{
  "head_dim": 32,
  "vocab_size": 1024,
  "norm_eps": 1e-05,
  "rope_base": 10000.0,
  "parallel_block": true,
  "init": "normal",
  "init_std_o": 0.0,
  "lr_mult_up": 1.22,
  "beta1": 0.9,
  "lr_head": 0.00353,
  "warmup_steps": 276,
  "decay_shape": "cos",
  "final_lr_fraction": 0.1,
  "steps": 4575
}
Each number is 500 + 25 x the weight over its row's rms, rounded and kept within 0 to 999. Layers, rows and columns count from 0. Numbers have three digits each. The size before them is the row's rms in percent of the matrix's.

# down: layer 4 MLP down (transposed), 640x128, rms 0.0849, rows 25-49, columns 0-127
# up: layer 4 MLP up, 640x128, rms 0.0902, rows 26-49, columns 0-127
down25 065:493524477548492514523452506468516512496514530508527528500538491530509519515497514515515494502462475517469519501515502527487510470477490477544498460518501511509503530511511523512492493504526498494535487462482465513439515518496538528454527552501491462471460485484462513507467508543467506462507519478522518531488496543424482458479536510502535528483479503488502493497515464551466480493523
up26 097:480515522537538463516448509484489500504517499497478518482503529493498512470449456499488518475502512500468477540509494529557454515517501529492454477495522480522483488506437485453501511527515545473536480437492488460497545520496527490508487507496492521486476500472526533473503490486503514507503503473520519528510493531529536492509520545521446486499498495507544484451513470525491487487541
down26 080:464507500478458505510503488508524510471520503488540517475515543522498559498508466502529531491477544499473483474440532526480509490512487489498535512497504495508549506522507492480518497503495464450491490485483448477506552510502514434465537512476533539501517497506478551481488526486472521488481459493497491509458509506511494484545531539469502503500487475468503469557480467500528492529512
up27 101:508488481491505490465517498556530471549531545470478479504541481507524494493486506514464513462481521493509504536514501490492417503506477495531475497532567531490501474459451506489500504529515503538493483527476480518520484515483481550534486497536524527451492546521544478504502494493479471499525505512487492499496475506530507495511467513512499468514520536486459519556488490499464496522488
down27 091:512516486453501501474528503534478488529501515537514533459476476501540512538538453519480476560536517498486480496490506484506467503497448490542507530468507493515503480514474479499461504456514488521482519522507450506501449480533471497513505506506566496458478488495473487550506546493512505516515521479520482482534507511510427466516487468504518505526504495525509500506492453528477508513498
up28 124:520491460483556495492488469486499534507493518528489486524470505478506533468487508479489526490500537501495477471498487508565461468505472493494484506484533521504461459472495475444511458498545509522522501506505420476501508560500498544513517494484498484479512491514502493518518492503524477512495509472495534528507467521519565543502507521533477483494502505511450536486459515474463507494534
down28 137:462496473450521495486462511495477535464491499493454520527525507497542499536481495469498490465517503544505533502492467462497493509497536491504529508526545506489465475532536527478495528478506544488485507530479480484503504492454468502490489453512532567544518492526515505484467506506528507485483494480470522491520516479533531487522513486479509522530508442541526494478509445502479468490542
up29 112:479505487483514486487489516500477521486469495499518497498502477437513536513433459508507569463485496495530523514478535468496486499522505512493497534521501551543486483489519484465507463465511500487563485459532508456492508490487490512507436536536525474493477486546506470474504519481536479470526515508527527523458526500501543506482485507511462496506512473507481518532507517543499513510482
down29 107:462517496519513550478480516515498519482488479545544469488468513501517516465502517508455486494488488474468487538490479520522506522445504453492461459507485505511497483497483512465492508537472487500522500508484515486489528484485479532467530494486493494473481489485513495490468535557527485487504558525566543512472497513444518494500509473475489500517508556528477514487501487534535513558522
up30 101:498556507477512497478478491514491540515514510479475501471457501472474536492473510539484515487508530568525519530494501495467475503530503536464461462516535471445503462474492533484500495493489532513527508449474506438512522528506475503511492514494505511515490516473509479493522513493514543502509525509511551525545469511529495502489478473514513440481496498451511503512478532457454498498505
down30 104:487493493469485505495493519536473518495491541493477497474481505491443464425465476516466509481506502526500503487533535513514511518490470463477478505526506494482585502549537524513481515524514485494554522486494482492535498461529508519491519497457491527520503480462464484528508529507480564515482526467518542492494477510518508509497490485531511506457478492460531476519456508495489514490501
up31 108:518509487501482523506528533501504520509481529461498499477451513488502552533512494515516458473471499494494533503502485468516491481461482499518478491461503503517496502468538496511555523507482511530509463478542481518515483538467480463479487520517441509493510521498527481522494533434522503510494530498420532520493544482507549536509466478492502474530504521473476514463504495534468510490531
down31 112:508509523482456522464549489514517479479484496546510499501499498499538483503481500455508499484481504458469472533511547490555515470454516494469541530515481498508493484501487494497513531526539506426515501504499507465493479465492524466550500491495502515494509553512532486514470514475490525501499501485496491493460538526491541467510532528477506514460470493489527480489481463488560496459536
up32 111:476506505492474533505513496503547481506502511482512509475504489499499541515509473547542478504483481487530541520491482496499501512490476571472510501520524480519464488520451508475515500472484537505550482455481473455524482533515533492545476483504525475497518545458487487494505538479496505508505522466502508472472456467475517479494526534511528482546521515559491535480484462465476494539491
down32 105:563532509534482467507530440508505549489535502511511492493451532471485499499510502464494468508520469510491493530495506465481479495512489527459462513487481534530491455507527504417500504491505482438523490548505506494474542521505506470493497478508487501561511509535529466551529508494514489537508486502462527469495498488483520503520511486481485527506498480511462503490489492467501491525526
up33 116:540472477487497473516509479558535536526500465530519513530469529505519516519515499513499485443526539528509519505526522475484493461494477505514462595486481471494464490490487471485507488488521487519511457501480449474512480535499514496514473527519488485539518534513539483529468500512490469463474494473462510504521496510480520498506502513483499455514518528472456541491487510528467489509516
down33 155:493467509537515478505481528488512530503511470522485499484475465466475508513504523500527479486495558516560499557466499498504528513487505497488493534544493478451532508519540518536494487551487512510503528503444484494515487490522499494501479504447454454515465521490476504433542541511479514474475504540466453493516491469475501500517481503516518494500479502511488480495489536491519469541522
up34 089:478495485512487504480491467485533528552530533463487517500463503507483526519482493519486436514500519542513510447463509508493492501505531495494471485439514467519499484482536526470519485443558492465502478493530513505496532492463503449489474502515493528525522526490489509508525489500486512501500496514485540523484535449473494497522454524541527499523524493496491517500517487535489430516538
down34 076:519507508483511500511495492482447482490469460471452533443518506502535517498496524486535505479480524503479459452514479487552508536523493492545517506468506501542446498497489491524486528574491498517484523521480483477497513527526500538499520435529498540498483478492520522519535479482529465473512527513548487500487443502483480487469508491494504525478485475515489508467499534513496473513518
up35 089:526505474492526476499512493488486512488494532507502467488501481528500520510495475503493543495478531494493511471496522490515518470529509521445492515423560515511501477472474478504519485444514526505481447507453491483544519504518490509533503506514524475413439530531474510512544496497505499472479546514498535520531472488510518495474510529513463531536520517489504498495527484509513521511472
down35 099:503518433482509434502508477508512502498504498507517508473487475470532520502484501485546516507496543466492523479480512494545477523516508536505473484464486507534513484476518481471519433533441534520497457498480480493508472559529511486534474501477517489466484507481523469501524526478521469521502513496492500525529495431537499521460508520493487525541511547496496496492497504539507495491528
up36 106:478529495534507491495506468492507541518515510502486482514443444500516498508512509518510545508464502495502517458514538504546520511474464510459493490470510499501489510435484469468538453549470501537540500475489430509556473498518518480497498539513527461508510540521495480514490508479491509513514500496443517513484486506523497501484488544528487488489529519509518502472453503503464517511460
down36 143:484487445506488466500534474520520508499492475484517491525500441463514502525464477514481488480510511522484519480486503493519505515510499537514441504488505517461473533471457481549523490520495501488564458515484497506507508535467554491521489516519525487486491563489502489511525467503499489462516483463485537527520512453527495502457495504525483529522537519519455523505515532527444507480496
up37 087:519474512511482491489495494515507510517459514488513499489489438511500529492534471530489484468496498514551472455496512529486426523516516531498468471519471490496490479495516516487507511473519506470512497513479519538524455482506497533475447509481497517533531479433517541490505511507530465524503537521507516518485479503564534508509468527506489486483527473485498545520521532543485499444476
down37 079:512507483431501491527467525457504510514498475485514471518514492486479511466477535536518488516446535474488522534499460481490476501477527514514478491470487464514518459498498527509507518493525505548510499498501506536487470507512489505486556502565497505526454515548481477505482493502445521533499483495425510538497496486445537505482495483483516521521526532527524516469506488508492516518532
up38 097:495530516531482495486495465494461502526536524468527447473459512509559489517500496498490558498496501505540481524504500527501486509486499517482477489486500528503501555508433503491508477514512560493514514512499522476500526478505494529497492487507493537505439517495522500529459516500453497475514521531468505498531511486496525525433481495494465437477507477507511462542498456489466506485482
down38 083:496506471503480519461504492505491455473479485466454469466513510519495466464515498491544494542508517533520487485491565491462465525513511484509506483471476479472499471446560491502523494532529499492512509492518477486489502509521504476478467478466483474504543486496501507492553522512493455510537502465469517535469506530488497508543557512557504522521526488526509503489528481512550515514514
up39 097:509495511541476502435461488489492526486537518468485502512484485490507505482491527478513467466456547534525514483506490488544499477512480496527503494481484496511511511498531519534494452538509492487469440475481491487513503529474491499490504482487484492520534533453565474548530518501552503493501498536479482477514513491545483494460480483500519453509467524469522542493499506562497484500529
down39 088:461476518511517521463505498507569484531511487508513477534509496473465519529483502470500454516503507473445538460459526470509489506515495493510496481484495491490484530498501498522461552523488511499493548496490547446474525472542458534503517503464528496477501490466484504518488519516504509510542462472519480482552529517477533491509536485492524476499522492507483489478561521525485494457492
up40 110:517505461512495502458500501505497501508484494471494501520505439491520530501525471542493546487475538513512489529496508508537511508437500497518508486455481531495479486468542483526525486483483471508483472504427483517496453503449534541509485482503464504489560482460486515490543492517521492541519508525480512535514515499535503497513499494515511467548501506506487551440481495505501475530491
down40 091:529475468482541532554498533549489457488490451445500469520524495506555490516486490510550503499475499491492488492523474488497511502497521494494516502476498482474482476477484521502524491487461530522499494503500485501499481516540509488488475484485478507517553515465496480501519519564506466522496508476534507490467505490562487465516509458514521513504482503473486556519542476474540488480434
up41 090:478540507547513486517467519502484485502486485465496494495497476485546528527466478523538484505499506508524490513479511526540496488506500529498486479488501488487454504497480483548540507481471565492553471484480498520507511510468540532517476501511518504454526534477488501469541516484491504482504555501471496474526524480574481477477500537484496490484476517520505526491503429505436498501482
down41 111:504495487495533480551488518515491491537467505472491525504463481474522545472475464497503472527486520486510511471501515509537487463487495511483474475457487476485473476511504457485527497529487575543477455494469494573540453483529536541482474460511511529492490517475531504484501526495537476491505517518484493463533513458512494515488513510524492504536486513487464506518506506528484507533533
up42 101:515464498543500501508469454500500544525481476504534481436499460485535523529479466459471534479501508471529519456507540488518494494535497468525496502530473507543495463521513474487502500520499502548487455532510527500513508517488571514518454539516483510493492501494503490541483476488508478458501512510486504489505472444448522489484499517475551507516503509525505489532504461510491518507477
down42 084:508515468531478493542537498503539479509442498521492482450476456477486525557533487446503510514490498516505552547481491518475509494515476496477508465549528501529466521523506517506516506490487473500535495542465486492462503512475519458562536538459480450529458495491506478513519509512516507529504484503484514491508527488515518514493525484505517502513496464521482514503483477478455494510459
up43 081:514576478492552493514503526489498515555494476539505503537479502520502503484459518474511515485514539485482530476531543527478487476487497531474514505486496531480488474489473483505493513496506488488561530513466505448478518535487506502491514539560500515535456497488497473488492500485497517479496471456474500539487485509499475525466463488507536520499501514484473477473463442470460463507496
down43 071:510482517497471535517521482494489471476519499492519494465501506493524495493540505506462483505520505547513504506510558455490509534545508528479450497529492470506514531452506475455490492489519441476460507470489497543477497497503507505528465461479505529482509487508508525547571464497472484523528509490534498493516506513442476509523522541497480489492481525536531537507515477479491473481459
up44 092:493533484516520449482494501479484482522484539516513485448481455476549514497468510491518533528534509474518512492539473452522506535486452488507513555502496474560501513498503509533507493521485524520492470524534482538487532521504509473466498462488503468517504513532463509528502533493553474478529491509479471491492502492495519514501485500492470498516497466531481562505539474490465473544474
down44 078:526486509510504534485487477513513495491481484465502500495502473493498493542487497486528510528481482544490499511523520472502515475496476506525537465483498443556514546520496548474490522546510515465529515489512484496484498454514537526487503531495487531507492449523494544516502497479460513503511487506532473504476502464481480471434495510478538510555481442485486483504521504536498534474432
up45 090:487527452487523518496485486557518506517454514482503481487539443471504517531479470458470520476493501530564501509464570496515505519543477520484507533520466506528487472473466501489484475472529494496505493504466485455486521512500515497528457521493526507514544503529497484503515510491508533517525512494477523506469504501492511510533477497530516474494497528512443555499442509517488478523508
down45 113:498475486494543531528501526498466505519474529518529478440509501482464512447522498506466490500518495529495500512529486500502467489509492532520463488487494525516447489469462500457508470471514495482513497509507503521533452504501528518538493501445501478509503467481530505535483497459528498485490514463535515537494480517494459535519512534561499519483506497473490519489484536560489523518565
up46 112:499539469527498440528472463494518511496453544498520467444516446501523492513471440473517492467528497509491494497530557480487448524513497496480488497514483514557487517509525512536546516514531531542517475494497494474533464491479496509511453515539499538500471502471514499494485543473497502533512506487509549493458512518481488535505488493520498479526484493517474499507486475525492477514505
down46 140:507488494476498501508532483504494552522521517505507456504468466492546504473511480491535493521526506528484481518538489511494498538504482440491477542509501487477470480472499474536508445465543483482516463523496530473503459490484512556552456467467513480503498498467527517519509518504490527498484552469489497532530455532517508490483457511509484556533487517477520522467523487486517502514493
up47 093:511476473529473472452489517494516499519506487514516473493536505520512513520467513493502480497440528515470499496478518472523525520483470511498498486482487555510489466446487501495530461491505496541486467490495470539511479488486563498483498554534515508465477505495490478466485540475513474419520533499516513526525482507521507501500491519482488501483507507519466565467512478565485479511516
down47 101:483496517467540471464500474520555508517492508451488529509514533524573488513506495517496488485498554476486468525541518523528445493510505533462470505462536541517495533473462464492459517506464516483524482504474505483526513516502491484498468525487501482460512489498513497500488499503503493499513505495459483481490519509505460547510483491487504506502469508507473511488500527543426547540481
up48 092:499502496550470503458472485499485555525479524470494483460453510497529508520462502571498475475475516533493496498455481482520483531547469532491468519414482492517483478510521483461507462513514533506492464511505553533516477525489500479515533484513499506514472522497482489527508511492510498519534501522489512502474534468530481523473488501515527506504481509465491535531497472537491482515525
down48 119:491507471513505437458500482543480503503488487470514474476516505483515568495459464479505484495497528536478519457497483472518445494498513544486472509466503509520479488508543509476500476516473516521474475545508506540539506517509476503481466481501530535507474495503536512476513503488523506445502520463482514501516479486519530555507497550514493503518514506523466536490485491525487494487577
up49 090:510499469486501487461433495483496524523484511505507510465490477521525477503512525460503474485501559511483489524484512500519544514501518486514511482512527536497506540483450442525506471475488481533496490461506455406509516505480551511501532516488519480517500530548492490500491545502527445496503470484454514483522463512534524500523491480488484468513504489511461524482498509498513516481501
down49 068:479504485473500532469487535480455492497522508497478511461480499517490516522544472482521509456475497470510505526536515492508528519520462511535493535506524480522504458517451535481506539503459494501504504533501444470515487521529493525514504521484546496474510531457468524519523452495528486485499476475483538436518468511511535493480504512527495542471483528462534485481506512464551507483492